From a checkpoint of a small transformer trained on Wikipedia: 2 heads of 128, 3411 steps.
Each number is 500 + 25 x the weight over the matrix's rms, rounded and kept within 0 to 999. Layers, rows and columns count from 0. Numbers have three digits each.

# layer 6 attention query, 256x384, rms 0.0484, rows 0-213, columns 256-319
516474517525493499462512482485457472501520501502547501505512526478517499484513488482558521487453527542507511460482532496491556476479521501515517511505481498555471498507475485543525480512499503
534455479481473555541496509502520487496462512519469508465524482486520464508503519491454484536547478530530475516514475505513543496495527479510474455511499512478499524490484500485515528444453453
521477527484483510551546463483498502524460486505540483443417541461491436509490463492441458512485509450449496485506488491497534529477473451505470541511500503496519502536497464514427568444537495
495481492490519478499491454490465495564499525486527516475491524462467489465500501495521512501506510498515505467527501508531481509475510496477540478508470518540529488520439494506509544458523544
507508475491490518482486523469498532499541471483528484514451455477484492504498515490505499456534517447529526579483539490487515498489519517479527498483517504449513511500518505478487517502477503
497476462486464507488501487523486517514465502482492507516510504476481510494518460484492475444528505465533491459557505463520543481520451519486480517579550483511472523528529473495472505530514512
493549474501517516495497514498519460494493549540474466493522475548508501522522484510489511501546469536499503522498460449510553486542524511496457493539503509554483504518507515488494503505484489
540528501505570516465499532489512498473549522483474510475516509517555439508476529459498486513500509493499506510461487512491508491492505503483517508524475466539499490503475512489518545517503485
499487488499538487522545477482539500516499578523503548474494496551481487503554561539526430504464526489535532469501422460510457519499472505488458500481515507534519486503451473495506578463476510
514509517459538547439544481544456499464477534469492464520507508515531477491539476493499479429477502455535485515535486517534477503471495497482505495506509534452463505497488513497549511459483478
489461495450471477477481497450514494531534502502523499477519511495471531509476498495518522541477460489478487505505427488479477520487479488495493510497427464541496524510469482430516562522496525
512489519465441524517427477497526495465535507490496483488448467476522512526507464533492545508540416493478498543506513522503531519421492475535494474493512474510491487467473452476508529439496485
497501499484506463462519510479523530513505498506485492531486519542472534546515534483495477507477455497506540521457529536497496527508494497540430461524503471512514494515482515510520507505520511
507504464526507509538498505491487495476491494459476509510483490446520489521504511463521470497505520492480509520473490502456522495559467487524521533510478506501502517494501481525477511542480527
532478497531531491540474527505529514464525474497485523508549464536537502469511545491526527524510484505521493565497489525482480501521480531496514495498509440539476485512459543517542499479490535
489483496484489561568473501541507495451464505556526512450495504447475485532488500514529526488480556448493452482506486493489508509527526511508514518484530474463443515515507445515444534508479446
491447520494556550486506494504514525530463490503467477486499493455517506448498490482507501487508465524535532467481509556459467495484506513491480532541500434547503505480476465489463480550531527
522530523503471517473481488524450448481485486479512466475492523421500506464471437537485552440516489538436507512514526482472553528462518498508491504483504509453523487514528469481500456493491498
508496534466443485524528481530508508486532522481502494539450476509473477486515485460470491533503500505481526480491500504541508508458521487508529536498502496529536473469510487484551522483496502
483475489542495479492528503491485458556481576533532505517488548529508551504539458490527542537485505486499500491521470517512460496513492474481524476484494525493476501515463519506524487469495510
484484550513474470484512499452428549566496543479508470481473531506511548455508484548503537484498504483514498505503475522533495498504553464476534434499502569514516465499505511447487547449496494
450510524507508484470486479458523508532546459447517455550522494498497471535440482474447505522491532448522531558509503474490511493455486478498501470460485483518540484508505473450543535517509550
496513504490547474455508490440513470489516481491507496450523497455503503498456550493504521489511513540495511526513518436475477496486464520488480488471495503469453494517556518504522533471495468
489509514546495490517488483514491492491504513474502472517484497464544475493460467549478558500465474501464495505501545473461471484508473521507510524521480473447502459511545499504554492531506478
491517458470483485480448510527490503468535460519480507497484495478479507511500494502475488515546510478499472518517525492526538535503541513452503440495487561499480469480533509461505540492503504
499493501489505440485524495484525503502485455493513505510477540528436556505532485484484511520488483514463485446524529538470514485543525533451506521511488536486520478557545487470486519494545551
483497488478479505482505530450466529463480465498513480473479531484503519469464534509523503467495519473449516520506480480463525502500529513518531481488518500500463539496520484513448518491520503
473519447489482473518508518558525468465544399509497503504497488527511519507494535480444497506525513540500499501498506515501492503540555527492513462470530485468525538492512535529488500455496569
471525512462462472526504482506492471535479465526501494523497466523534523491472467518442516530556510471451539504484486501529534496426493460472516495502502499462464516515512503482463502496475534
428521479475465518477498501466527498497474490490463441497456445500529524527442496517496496494555457450506508550480549477522499521504504477454459483498474485494487481515499535486458508475485489
473469454460524519532474486535521513470527506467522530460495508517533495538503504424508491537491509467501472502523501505536501506517505520499498503510491465537456504486465513478475496500514435
490489528473476500547485514488528475502465507524521505472450486539490504520525490566462517476497477498485471479480483559522499471521513543531483485500533534459570512522584502523504506448497439
490524458485512509491488522543496519473491471461497461493505515468500495492483527495502479438539535523472494503516539496471481499519511528492469528506552495446496537498521526478477508509448508
555501500505514480493557523515490527500567531509520471518506544539489458458501466474577513524519518503523488504476483508528483520452444475504516494525496465537519522480433515478498529489513543
550449544496486457483486490507495550476516552480484552536536489477520476474525549512536514531540450471511503526503506554541495504448490545490514483509494476469501477494476529520550514540504546
509517513507518519481489495529507472536489500506503506511510465506456531479544505517530456478574492476491487475540473454524525507458494486470524533514530480464502505530489509527512516479479536
490465517507509477534467466504498527559501538457505497512429547501535475482490435497518561474518518484476529494495489524530490501533496502464537503470475493508497481529493491454540509467515499
495511499514504497523465477479556481502484487503466511480441479515570535483500555507504501514513492504505479545474490499518458497529488479525525450475506477477486460508451540474523467487490532
493503480540522546509493460481482539496515487532498500513521458518495523519449523470506499505529450515526471520466516542540440495511495463485488520531477490535493496537424545480562506568501489
499472492425491539498541518523501495501490449519580480427458482435509475524493487530529498443526554517487504496526528503485531563480552521482495548479484544512537570517536488510483522512522492
474498523446506455490524507479513456528513476520491476471495497578495562468518514470473497520472521535468471471499430497506521499535445509499493521471495513526508518515483509472500524491533549
453427547531518519508474516502561455484493534490511473515472517523472493502522491505494491512524479463530511496479482523522523469499466463469489484486495489500522489491507498494490530492492475
507482487498529485505562515521505528506501544468530507474509536492504461496462457479519505516482545485519481422498499499487525517468476527461484547550512513538496562512506515540478478511508492
486478464443497506476471531499486516507459487497538510460522510514459456514537508508514481456554478474512516446484539503530491504498494478477493471490539480532545495522521504413438487508476430
519489505526462486510483540490476541540490491494481471492542483474520502519496499527494456503440534549529479530526491504528514489488489522496517474512503496532531522492547532485507461475521498
476477486507468492528474527534505483484544486482518481497467459489485465519485542495447490494528472469536468528466479512510510544516500517515512500504521469516526482491489494496500533462491470
525504487560538503442522512455486578486576474501544497503514483468488523547476500532533556467540476511488518537473522544485445490486488514494505525528483449574481478515489482512516460539489487
462480514453435485528482446513498496487489514456509541517524495497500517516497531510501511468487501478499513517572499517509504477527487494506490449499474513470535477530524467479485490522485509
519522527504543492467507515462498465464546490451467506537507462473566509480467452451495503561514488503464486544447506510485482497507497520531540532504486469479487508521459524513525504522489469
494516471484499453493459498526469495489468490524485517524497490479573498495486546495491467502499514521524506550512518515493505454509512511522451438491534478442502493476480481471479514518482474
470529481485497439493527542528467516487475501459524533545468508517510485511524492492481456501490498449535511481553517476489465508523506513508525492527496490465497504520501493489524528486483492
499492506496469505433469522466477515492527482452529481514511496501537507503474450508558506512547501522524482497482492532491511481457537541530509492531503477523505503524529479487554498548477471
509462497487564479446519481495510505493564518548510518503441514512496480488528504473488519501515482459486518531437448509497488503486491477482499524474500427530498500520421530499525519503500527
510539528497445535509460488522491489469495509518490549545489524474488493514494455547481478533546476486505492507565496510529504478511518490515445498527498496493550478486518481478518492520437468
522466510497492475434476506501486570495500497481527470511528470527463482482481541523519562507546448507481510500453470476515454519456461475512471539512496481549470496518467482500506540527462535
543472503466507501497464518540495497488432516467475496555490456487522510526532499519471489479498508493524519527486457513532501469467525495510500486479520490501504513513532471480474493558483465
464536516528535526467546506475454515496495509540548453504455461504480490488486469491492544496505500478445498534461585521459489458480505485492510492512490501472521519482504494526452505498505446
484505473502513542545459493508503502514463515496472445475530503464476536508427524540462496500472543485531496508505525478493542506557508519505484463492535502477488527522508438471499499516505509
515488467481476486507528513484500518446493520512501533498506498467521526504517542521526464500490603490528525515526495464486546499502507520479498535497512525462493534527546525521481534449479548
454479476478521461479472512501503529520499600488492531505483515551468578478514497501470509534475480524545477495518481545515496500514507548448499473515472491465491533551488502526509522460517472
475492501523452521526510492522492513497489478453501515514475520479481517470488487532521484515486496454485510508499564508499490486489468431493505509496549529504525523523536489467488453499530483
492527467469498506512485535455507458447475511556468522476460480559519537534479562521461468502488503496468513529529462493490529496494492511500480429492539501448545568482520515493464509465507510
505502578465486557473535482545472499572463557494482487508513520497522535458541409482534493498508481551522480444512476507566526482525454513498522502560503479491523509512465503522506465514464487
574487524525507464473563508536463545501524533456534506527521494500461521438572505475525524498485524482505467502473503489519503518472499488464558543503515564491514504537518504510511484441501493
484511530479481554516473494513521513453473480485485515472482492499516505493451484560472489490501527507491503498486518515451549525473516522483528510554501516463511529516560495533481467521476453
527463509475513542529448544550505512492499544478516452462524506551525484529499503474486502471523477482486469497544499468483503515548491516494504523529505489516522542498544494514491524492537456
481521515482514479525487505562466428472512497516511534438498541466499455552518529504432497493458469457480478528556493520455515462555520513467503514484491506490486523461505519487465450487489458
508530539513462495516490490507498498501533455512514473515495489465496466531466519556487509434548479552483514509457520506488534522490536520479463509488458515494485458486501478501502483501504485
532521505478455494469520519475500479468536443484538502500520483426525453477457556507472544462511499545481521512430483517456534531512522489530481541529511445547516501471508501514448476501486546
515505535529487498458536514453532467486521486453562476543492523496465538476467498478481533564512482474475511455504525536501519498477529472496552567506458499506483446525540495523517517496503560
519540510521491520465473477517523471504450536481468471495525537475473498489484492555509473494525509582510545466535508495520514476463477468525440468489502571497465442518500423517479517510504494
497533502500476494565484531462549475492517478512460487491492476519512488538462526509497520483537465519466473554485483436471548501495491533511454487467443485495488498487467505493499510508480479
473491482496545496508472519515508483506486505488517502475494465513508440462489490512491547517475494499468480534480473526483524517505504533480461512504563479548514522522512501495498485543493468
494474476508498477529464483469479537471506535528497512517517448439463512476505553508552504515472535469512505491486473491509433515514458494530484494495489521490479497514515475500505456516525477
504476498520481480501532500533451486523473507482533558519525502489528511499504506498554500483507552468480482476523471493467453488499507571511532529503533516522498522538513494550491460509515487
484481453476519482465479511544485483550487509479521464517514500524474553464491538483454499500534503487459456501461504514450506518500511515511490530495495519486506544539521493498461491506512526
502487527538466514498515537494501472468436526515472524495514484509545492498546537517506446509494483526458489494492480519488485509488499513534522467488530498509491484475536493523525449467485497
540483466525510523497495511524492512487488475489492511493503501514520497483513477504518478531496497472525455443514489521540486564485491516457534497522503522524486475479414532506484507468478466
495517529531507473481480523468514481486474547534484537501489506514519487487519478501481495510523479520493462452470484459496475487507472466507472526522501504534542532537508478524492469566491511
462509458477515479466518504508512491529559479509488489453474507573462495497419551456460476507520521488481526534463504477481562507503491499495483465503509464494493522507456508507471514469531512
508493494494474531495455446513450470493490504528527477485443505453497529511484539490438537456526496470488458552497466449480539509489516497514507509454509500460504543516544454496483524487493495
519489499449498505514484511502560486452522508525432527491514499501515493506489511509459500477482474489503457509501449470496531520496503487515488455522531520473481551496497470507494492480541495
480485502537449532425471507482462446506504529513527506523468536482491468556515514558512534438493504495520499503484482511461562469501537489485460517498514497501477490487498499475504480546481470
480496510491511512483547536510477485451543531499539494515459480495495485511536499499461502484514488516465496501473525503468480521487506470494499512479461524505512490473477485497506508500495493
524496540491482469515492487531499518511434528487523474442524527470503487488541447542510514491478509503509504430545514474544507470541480500497496466466549538472504503541522491454473533500546477
549519517546516436455525490495491489523505542508484493464527483497470485500493514484492514516513433502469495454515490488522491505461492491497479516509482503537487535524501495523494551511499499
513470491503511482484551491495513512477468513478504472461491516500508540520520475524515490536478525461434504437490477482493500503506502500471478517521480514476471526548538539535506539468544514
496538546489470493514430517504491473526511443528526499531531521499524479482505514482470450514501494458502469451563464546521485525433472544524523489513505511495445460548514474503502521507482526
544516517559532510474513473519528477507526476479487511539516487516498476496531505511502444506483486457464491472528467510535434518432460521488548530494563455493503479524512505490526538462508542
496480482473467529526462479477486505504480499443490476456493537505500547529479493535534486494432519475476500500587516472492499475547515541490494472511536548439499502502528501501469520469526463
467507478513457493549476495524494480503491455473491516504522463476505474485513482531430512510513466482498523523497542493508492472523478504507467493483505478482532532466524501478491482504497513
502511507499490505510524527514471533543453497522484491491556531498480514480499478475488530505507470530465467460520479496495511552510492512498498523557480477509520532503523497543495504502474517
496513479445487459491487507528543493513527490484496492495455481497483530513492553515445506520481480458506487508477509512509534498498566460458471487471479513516473520503500521470477524497474552
508501493479507475554478477512500467449477450513483531491528496478543449551486552504481461505458536518503532527471527493499505520500502511543482431467506481473512529469536502538520472521506519
511493549519459483459525444519466540558517512482507519532476511537459497476547536481479512540511478482510505447500504493532523491464468497520497541514506498497498488499502487494515486462535528
505520559497485471501497487487514454526491478566503505502523470525478496479494528523509448496459495515505497488460489520496490529461474476518529543503508494497582493483488499557513528489519519
486503512530516508532484515534454469482468505533540525475502506516502495491499497516517547460510553511536481504479524518483525545525467474503495515493489508494482520482537466543532503494511456
415534540468480502524524532468514452481527459501473487531440496489516517532427494498438502537513471468473511540473496519468523468489543454498502530477435486536499486480528500506478481477516518
477512451509541526504487521529479480511490490499498531497536510533541468497453514440469454535516519486469464501492521510463504502497521547539505465501510489471476537503521527492515454553497518
470485479475484551533449528490485492547501475498541459434502475543473525589502522507451503503471457502478472530495541494497486508497533510504470468490473532500495545524483468485461484457542424
533497496514505501529480503518474532515464486488484522520506485471505512507487521502516490543493495494507486568509517536459485510432499520523493549506469464485494487448531457468537476560469459
540512487515501497518508506534498490512551472506482471537502479514523489550478506483519497523528513549497510539455542535507512537518502505500536437472495469483492483472508520499513490511504560
517500483515530484538519484526503452496524492559531532521480484538489533538537520444505484528526462480537477548479521493500490466537497484509480475507544470546498530509501515510475480489474539
520513496521509521491501508504501478527485522465507487504532490559505518487495488481534513555521505513451488479534521528499501472494520501474490497509519535433466547514510473478514490512490509
502471522536519504520500508468493540559524512505464504540509448523503494502513496477515517553492479506481472481450448544518492501544483513511489513533483504576483430464444508497539497502463548
541508511528463501533538517568470463509462489506499493535530473493487514482497478485528526494479527510500487472490506493514495452472495557473511519477451504490526485490521506510567480473484479
510527516535500508493563534458473488477532520487533506521499506471506486485479459517506517459480522508499504440515525504530536529479515541489504516521485524525503504494513507521538496505448533
421538497529504537482497518495547467498488526485488525498472527510541490478457448483496490519544479490478485518494490482510507515523486482500423502512477472489437507489445482502508478509543460
518499491467464493457508476492514519476511500518523516528516488499493512535507477484518482526504474529467468459540475473504549497498520487490490473469530499493487510569484506537510477496534503
519553542550511500488561514489529484481495478506465494527513494471495512467510511486488460504486498545479515488469525501488485492488485524507506506515470476508506514441514485530533512517452560
547478534508446488500493523499503476492463509485466486525518510549507512488520467530537489537488491540497511426533464508531533481486506520498514461541515507466492450493505520498548488448436475
489471529491492496493492510509487539541496545479517508507495508497471489500491468461533541470417512506552515534511502519472487520500493516488543485503473492504486495488469518489493491506504491
491465502475463497527486500540524489526438548519497534504518500489494486509530488537480440539460530492530537473561489495512504511526505498519470479505487553485494442472542514467484515475476453
507509471536501484457530509498499492478463546544488509473518544508501459497533530549454489530509509467539506428583493459504512518459534502507500480486551488487499525500541535492527519518491521
477498494494467530451448483514514547473497504527493504504495469480530461508496475507541472535557448518530512443574514475489493528457508507487475506559490460561518485475471532506530520522431518
492498537484496512508483491486490515480438547501501498494518530492478549511515518515506494508484490499500516460529539506487529468488550551480490479465524545476493511524561522506494449487476468
500481450475488500511465512470506480510532496474464517490499471521520518488477540508510476526536490510474497532445521522540522508491524445502505506480468460471492503498457505483543538468478517
519519536542497493477544518519485546480520540451516534518527509449473487485491466498555515480467555464503537507461490478511544498505468513477538580489500510525495510461496472515471487499519586
503501519491501476485495511539527493511562527492457488506538461511454476524492537507528471507511499540507480468531464473518504501505500499531506507488511541543487473452465510552517540485500549
504493505512522536509491464460474470554461471508502478496496548477542523463484471515476510484503493528502478536474504528485497461517447486494537498503502491465495519493523503508508462519513506
474460556501480500519520527529438510517531502548495508502526513498471456518527487467451522503519434515493482506473510506516505502494483483483527507506490481556537508499470499481468518470528483
472493464465509484509495466497446490493451472496537506511496514463517564471504430515535493513466557535515499514495500525498478483522539493532524562483489519481513523514541488498507529533490502
486499510495474500493494507471482498480492490470516496501523536463470475504466503470507545507541505508463537506489552470474482430521486498467432466476501491492538523428563495517536497528476510
522551520534456500524453476499549516503519480515489481486497495532502498531480541522502512541527517542504482481491482500510511498508505524514477508529515485488480477491490511446505502495548500
500514487534505504518499508525509474525546496490501522530541462556488494560505546457454485537490472514539487538483485491485443474485465506513495475483525486537547460478529489476545487508515508
474482494532482468508488462551454484540494554488516488456526541527507503520531496510492527506482545503516477557547491518504515444481518511479444490481511511501468510492537479485518489477537488
490460512464508458526480490439529537454468489500485501492545485534485529513518495488508510518493549484486500489525519512523514528460473484474499489469492497486553504521529499481505536513498515
500507499490488525506480536498512457452479466523531501498529487499519515518493539441442444538510464516428506498466479462461490452490479474520516503559489471466517502475537483461511482510536495
547517492527487475514521551523530515489475503523507514504477519477497495514475506483528506471483530474492491523539493503482520539479520475527524473496510537467482532494500460480490513507483518
479502503511494486499532512515521504519524502519504491496481454517498526474494492522480509452437534467511450503500510457475495541504470469505527451542532502477496509530517490509507495469523446
553477524502501512566511491543541542488467495504449552512524490476508469493519523488519457528538473476469500438485472489488495478498487496501538554520504483520508517465498481482483501526460508
506517477500498530523472516525501513507473506525497546485466526491501494519494486532480505451486510494504464526529513484515474529485517527472548484484498527498493525488524548500529511499454457
498493493513529483494453527491495549435499543495552509474498490502491498500484531471498515519514448516493488505498512497493502487510526460493512488538549464485483506508537451503515507497492446
502518490451485487496560523532491492480495497472490498487473534457465472514480534513507493466503495452486511504506522516488525504487477442510524529534492496480473518499488501510493539499468514
498511485473507513507469493514504547506517480485485447499506523501520506512487442484481504516498499508496490505455506508477495470477479500472525510488509465519454513525499514470469468489502492
509530515496508498483504516510482485496496493504519490483509531483473473550488553515535512481522542483490521509491454489497511489507485493519481500511510499513512517485493469518467533534476512
517519533503498500504478473471495491512481479523488468509510506459507516503467559502551508492523479531497486522478558576494481526490513497490501473520498458513497502496499501490493525534466518
521475505500514514485467499499467527484514498488495491509523476526481501494500508477522465485552488493520485456504521477520502515507449469519490485481491459552502511509543503507467504561485524
508500496498525500525540485515457518530499467465508557499509470490548526511495487495486484492485515456462508464473503495514499479496496528511514493507488523520491534488529544499514486466450479
497479507490478471500479526461500513526460496519533481514511519468474551490473558512476475515497472501512517515488456546511486468501481511479512469512541458527541523517527534464518507501512539
467490482525458504506485505453499516523501531495508480485484452462461491491520502527502488513513463491499472504487470490489531461482536528507512527536527477489527524516504502530504505487486438
490518532499526525491504514481475528477466571489554504473498479504535456517507483521530499513474514520513487528513524524478514502509498502506472496511484506484467496487494467488483523500519494
511507502472479516514492490496543513490503494509508456485498497507440500487506546523457501534512491529510466504484480513536475501539494487484478537502549497526522497493541521495541476502514542
506489550517516538504446491488521500473503491495497457501440503498522425523470496476510500553517473496489499507482484515486503485486533518500530552518523478512514549493503513518493506491469478
499524480495504523489502453535484500527452495526453521535487497465491500495510507532491495453501480556552489520467524508499463508553511545521461517484502485500526472487492506467491506520444491
485534453550486478499469506494502517485496529501477497489501428476510487518509491482488470464480499505497466550476522501486492507534499502504490517538510485499485533516516484489502488463507529
536510490471526519486490530497455489491509474435498467487494519494527488500504535513470465493477512489459474504500512470478479493483545496490524488476503523472481564518498489488471492496499444
504494493526531491477510490508494510458540516493501476505459465533531452527518511480482565484516508470509512503523467494504513461482492512484509509515526470504512532475518457527554522491514449
529500530512540521495513506508457535509502512506455524466490477540512550524513489483489501494495467498481496499498503479489444498505518488489469451497510552495516448516454495480488523488505493
505532489473516489504533507489467460484519485480511515512519514473518492459506479485511505499519528538461472523503475483481528450524513479500486482484517483496479511516499491521530513500540519
512511492526482511483485511486548524478486463470520469499497501550503468469470487476467509482494523499529463515509489502541519528514476498496524466481472480510512439515472492492517521484512497
502474497495504537501470491469487466481527470483465523487506451495498520544499504495503492475488497518477488502504505485521441504484500521510480492512447517476498461521486509501502535460492482
496489500483501434500491518522515502543523515440459499510535539490464484474524517468479459506505517456509534481529503515521480513520504485473483514515524500504489505474529500498511493511498520
504517541495498510493520486494560526498522501517467505503502502539504495457475515508513522516489474516502521470527543537496500522486481501474521505519512502469471488500499556524512469534476538
505537504505518479533521534526445531467508476491466547486499484469476500539513517522495503493498472509482495497539504521484492518476508511504485499481484475529518506516484448508500527482488487
545463491448517450469519535506533460443524493471519487486535550501516489473467577488477525516475520482483530508517497491487504475494516495510522496486504511489494440502497495465471499516518521
486504495518507460525494491509477500519462549485502466535500504488528522514538508547523513450488504493460479482468536436479511468503516523523492498522494543513486491525454495493480533482514544
513511480467558494463514523519477494502493505530476553494482513533504544541508499492507453460465519517503511536496534514497475517529518511503472450480469511475489489528495532465515495530496526
491507479514472494485485498510475467499502482502466498517510481477495497538514532532499476502513496488492513515507484498491510494527525507489468526485467512476530492458490510546521476507469478
519551512469518526499519477510511526500458515493519488466477545496494461505510513469520473486494507473513553486520539495495496505517484467468530500491522508522517489496467528512464490508526522
499494486552501491465490510497518505485506468486495512479464443486538506470479501482484518478502519474497510500516516494525482487492505532494554508497493499489515529473509487458481483476499488
496544513527507519491452473451511463459502531508512488461497468499467458510492507514504555484499489506476501562510496516498520508481516485557469519498487475514520485507521473530495478533503468
441472499517519506541514482497539491526536472523437491550504504506486515461516470505473526486491516525506511538468500542497461466503488536483518465501525521510504481494459530532467513507501532
496499488527479479489493522522506480482535485504509547498477485510474557508485480525539463488481480525485497460504516514491509541494517486516468495494476497492499549517503497550533519493456539
487511526492519492485447495492458537473523547495512496459511533484527546509450503488499522510503483503513511547509494512472511490462497507506486534512491488521495530558546504511471518468517493
477489502522557511515542506502490524508518488480474518552484479509482533511520523470477495461530495493511496475480520529521486509528513505480479514463457479496503466530484505521517500511479469
487492494472493475519501489522510494544500536497507478494522517503521497484508480498458497493508499526497502479504470501529499527502502472481486484467540511526546488509498461525523487501484492
495480484527496508467491510472467529523471513524471493490525456482472497524539475469474491505514486498466468461498509515514471509522509469508504456502510503483511534499489529489559500487491512
489520478510470496479501507528545457488470484491513516495531489506483525483514495496497492542526486467527495500508514519519517502535506518518473496540505449541532494464532499477484460525465533
514482490477467530448525501519470504523493499512486504537522494488466501507512482561538519525510522497491513480535488512494503478507496485470503465468487502497478483453498498521509464517506502
520501508520508468514474506479521515478497493504486464503500520522517503500494486476487509510506486522511491550501466487538487521500506497529514485474507493505485526516477501500487486500494496
488478533537463521531538499478482530521498526489515468517500472492490498487483505476474478546505443475480465517467479495478484499502497498489504483549492530493483488522486519497508487511503524
513493512476513538488507476539487509514494493561510525472489503482480519535499477508502469504477514463508491483500546499489505509494496495517498514507518441515522482493513519553483523486500484
466502506468516510524509495486493475473485470471498488524498515486536508485494461518519499502479449490495480503549494470521512518475476512518542496485486549468494517506484492514503511513520525
551528468536492518506525479539491474524487481517532494480517519542508528512485508468495517433513526513512506524528517488489475517496513505514428458499510482522507485475530470465488539526527488
481517471561456486476468472522516503543478534483449510513523492531523500470515517492456477491485494533537509479519494530487502521499496498493486503490499519506519498463510566456518503465453511
485506482437509480518506505544468514523528508529538481503467546486507475506476472491555502468479548488508521536504479466501521487539488484506482500508490500504519525501485481489469541490538505
536513497528518511464505518531531469496480520492475521506505487510519516479527514495494491498539508510525555484515465479536505488484487533486492485468514485513523520434480497523506452518529523
505511493473490499531504491500476512510494478481505497528521503490505508467502488478490494511497501495448502479509511483504478490518453504498543515469534515476492512510500530511470492528513496
510521524479499479469521505490510487476503493458498513537502433486520491493511484490539501529530495556524469516501509504503483477510517503510500493499480542493511487549457537496514503486514528
518494543484473460477523471525504510509468497538509475496502512476525517505497521515569532549508489524489490491473484499514531473480502518465492520478496484478518480518458523527488519530477520
473523486548504465524490482469517466485513487505516525495490502542508477495472487518479473523496490495451513499525525510479484527487480473547514502516475502528544538510543535494481471482499516
455500498506513494468542509534503493572506512533507484514504510530477491464527505498524469460466549486527526535489504523459519522495474477491498492491504504493500487468492523536542521498468498
502540499476517528545473482488470502521449517497491478492476497513526490512511485504544493462507504504512508507491539504525522538520492505459506497490494509475504533498492469469490523522533505
484509504560501500513468521485543489484515489480487509546493496497470546516479515489441497496505481493508508513460488539486486502504484484520481494504474513561480503533505527475507517499500518
469506482492494490473490468451500502502507506527522494507547467497533530492535528496473465504501502532516506486470472484495498460521501512500504487482500496513512475509494499522508496492546515
482513509525537503468470521533505501504492526531525535502481479478511507535465507545539497466513495469522487485546507495523500524484522507499495511492472481500519499466501490502521550554474488
449497491521504484503536492497479521514518501510498524469481483511473508501507462471491537521524462493477507474565486495477517473536488472537495510491456517492513489517506492534486494520494480
479506490483468490521505507485482524510476532506529491519478486468491508517488489517532505515487492523531496473480497549516537488483539484472518521518508495469538511487506504497471490497492492
524491527466511487478475520494535468453499545500514486510514497504522508491510489503522487539527485486466507494483459501521493483469499538504479514493499475498488527504519486496513504483496533
507495514507515508521488500476488503484490522494511483511486501505514489466527532527491496473512494531504503535472525506522506512523497500510483501538509516509532521520529477464516539472509462
450513486497519538489489513442512479522522489506497507507491493498488541517468556491511466482469496507533516525428456503524498494549522525507484501479489510518462471471526568513505539501493513
518502509501526513473468474467442542460488535472466517503464510479483455498485474520489509467506523490499517535496493413505479489479496513516513481507496528526496508501489468505500519484504490
469477465544501491493459497482501549515518477433499489513519488468499484525498551517491498467474535493500476548459495487513453495519474519481525524504521492476493531519533495447445507497499512
500492486508507496463520500511486539532474510470503495507500508476474491464469515470490489477496533512510526517546496462487530513497488502502537450513485499537485544555464529511538507476524478
497506479511506536530556496530478532482457482461532526504492524487467489470479478494480524481477522490506451539509527502449504464535496493488526501533508542486473567536483487495495533494521495
493500513494535491507515489510477488528537467475466529508501510534499539487495491447475512509479524515476499513502511485531489527531460503521488450457494517496504471504483562468469524509486529
494498470521479509516445509509485485488525493488513509485465500485470484490509499497510508472460533486521518507468508539478501489503496519509435525512477498480510529489543481462465545485526526
479473515480502521505510514516453518492505473471498496517502534523509554517478542461488491505501494546457493484463479491501479491530510474488478505518506507517474506491484532515481520492515569
457483546522498499475479476485505491465529508517489500472515504505500491507465481538528493530537495491494518491493472504480518473499511479499490529506490499491495499475514457486512497471476500
478514522532507523527523470466515521542507446501469460510507452503479511477498494463480468504512459488490515516497516497524502491533519527482493462474455532508491496493475503518561472517463473
483577499467509492511459482489512475503535450500459476522538517512485516519499505507543461503484504512508495505527518567528509540518543519495492473485509486502507509474468502480501495559440516
503465522511501471483467506499504522466483553533482515501516499451493521552519535518495468488475485462492520496520516473487524501479511520505491486505490518507489515486493503525488491493471554
499503513496486484501478500511488519489479487490517516480509518464511449472499556513487549518487481477495492485507534529478504506489525556499493549494529521479473503510476486537495516497454434
514481493483502513511486480482489493531487488510506480491492535504507496495490501508536500452484480512506527530535546534505486516512530544512475483497497517506477503445480558507468498512493519
499483478527502469499506497552492517511510546503474485526526525485474497473507523508498504497499507516521517493539508502532531524484515545465494544519485466520521528487522495505481522499497493
470493495484507483487495506527485493517482503477529484503518538529523502540495513508503488535513476480500498495503496528490494510508497483481459516478465525488521489503516475467466511526466472
454485491506527506528484491444455492524539481476512504470509493470501541498523521506488506457464498484456509498503555488486452519509498526507496486509534508499466546517542498535510531498503475
499489439494518471543511523502520527472518538484494492521516503510518465497508545499471474501505490508523497508522506517474531484516537513534491531507514548488513523503488532504494491485457462
510502510513495465513504492478491482476505506489492521497509446474472506500522496518539513520491504465473489490500500492508499464477483526463508491505508531485479494495465492488585510509513530
532487513477503506509521521522496522510463478495482523537543518534493528532494506482484495460477551494531487505471514455470464529460521516488510505465503526533481469534468500511478516491507552
468554492513489544529483498511515481525510495500537539541466468472519473492518456486504499487507513496500535454477476485472510514505484499507487536515482484498467526468526460446481471479519496
515464520497498464520478487516481524546494464508479529495531484480465479491544495510519515511496528534466466463505477484505501471462492515470499518507516531535521473494503526476505485463498465
478526494517454519539547508524452448481526530496519515514465498507501469521505500451551479472532508496489493471457473459499538490545510482532514494511442515505497493481504469498480485512495511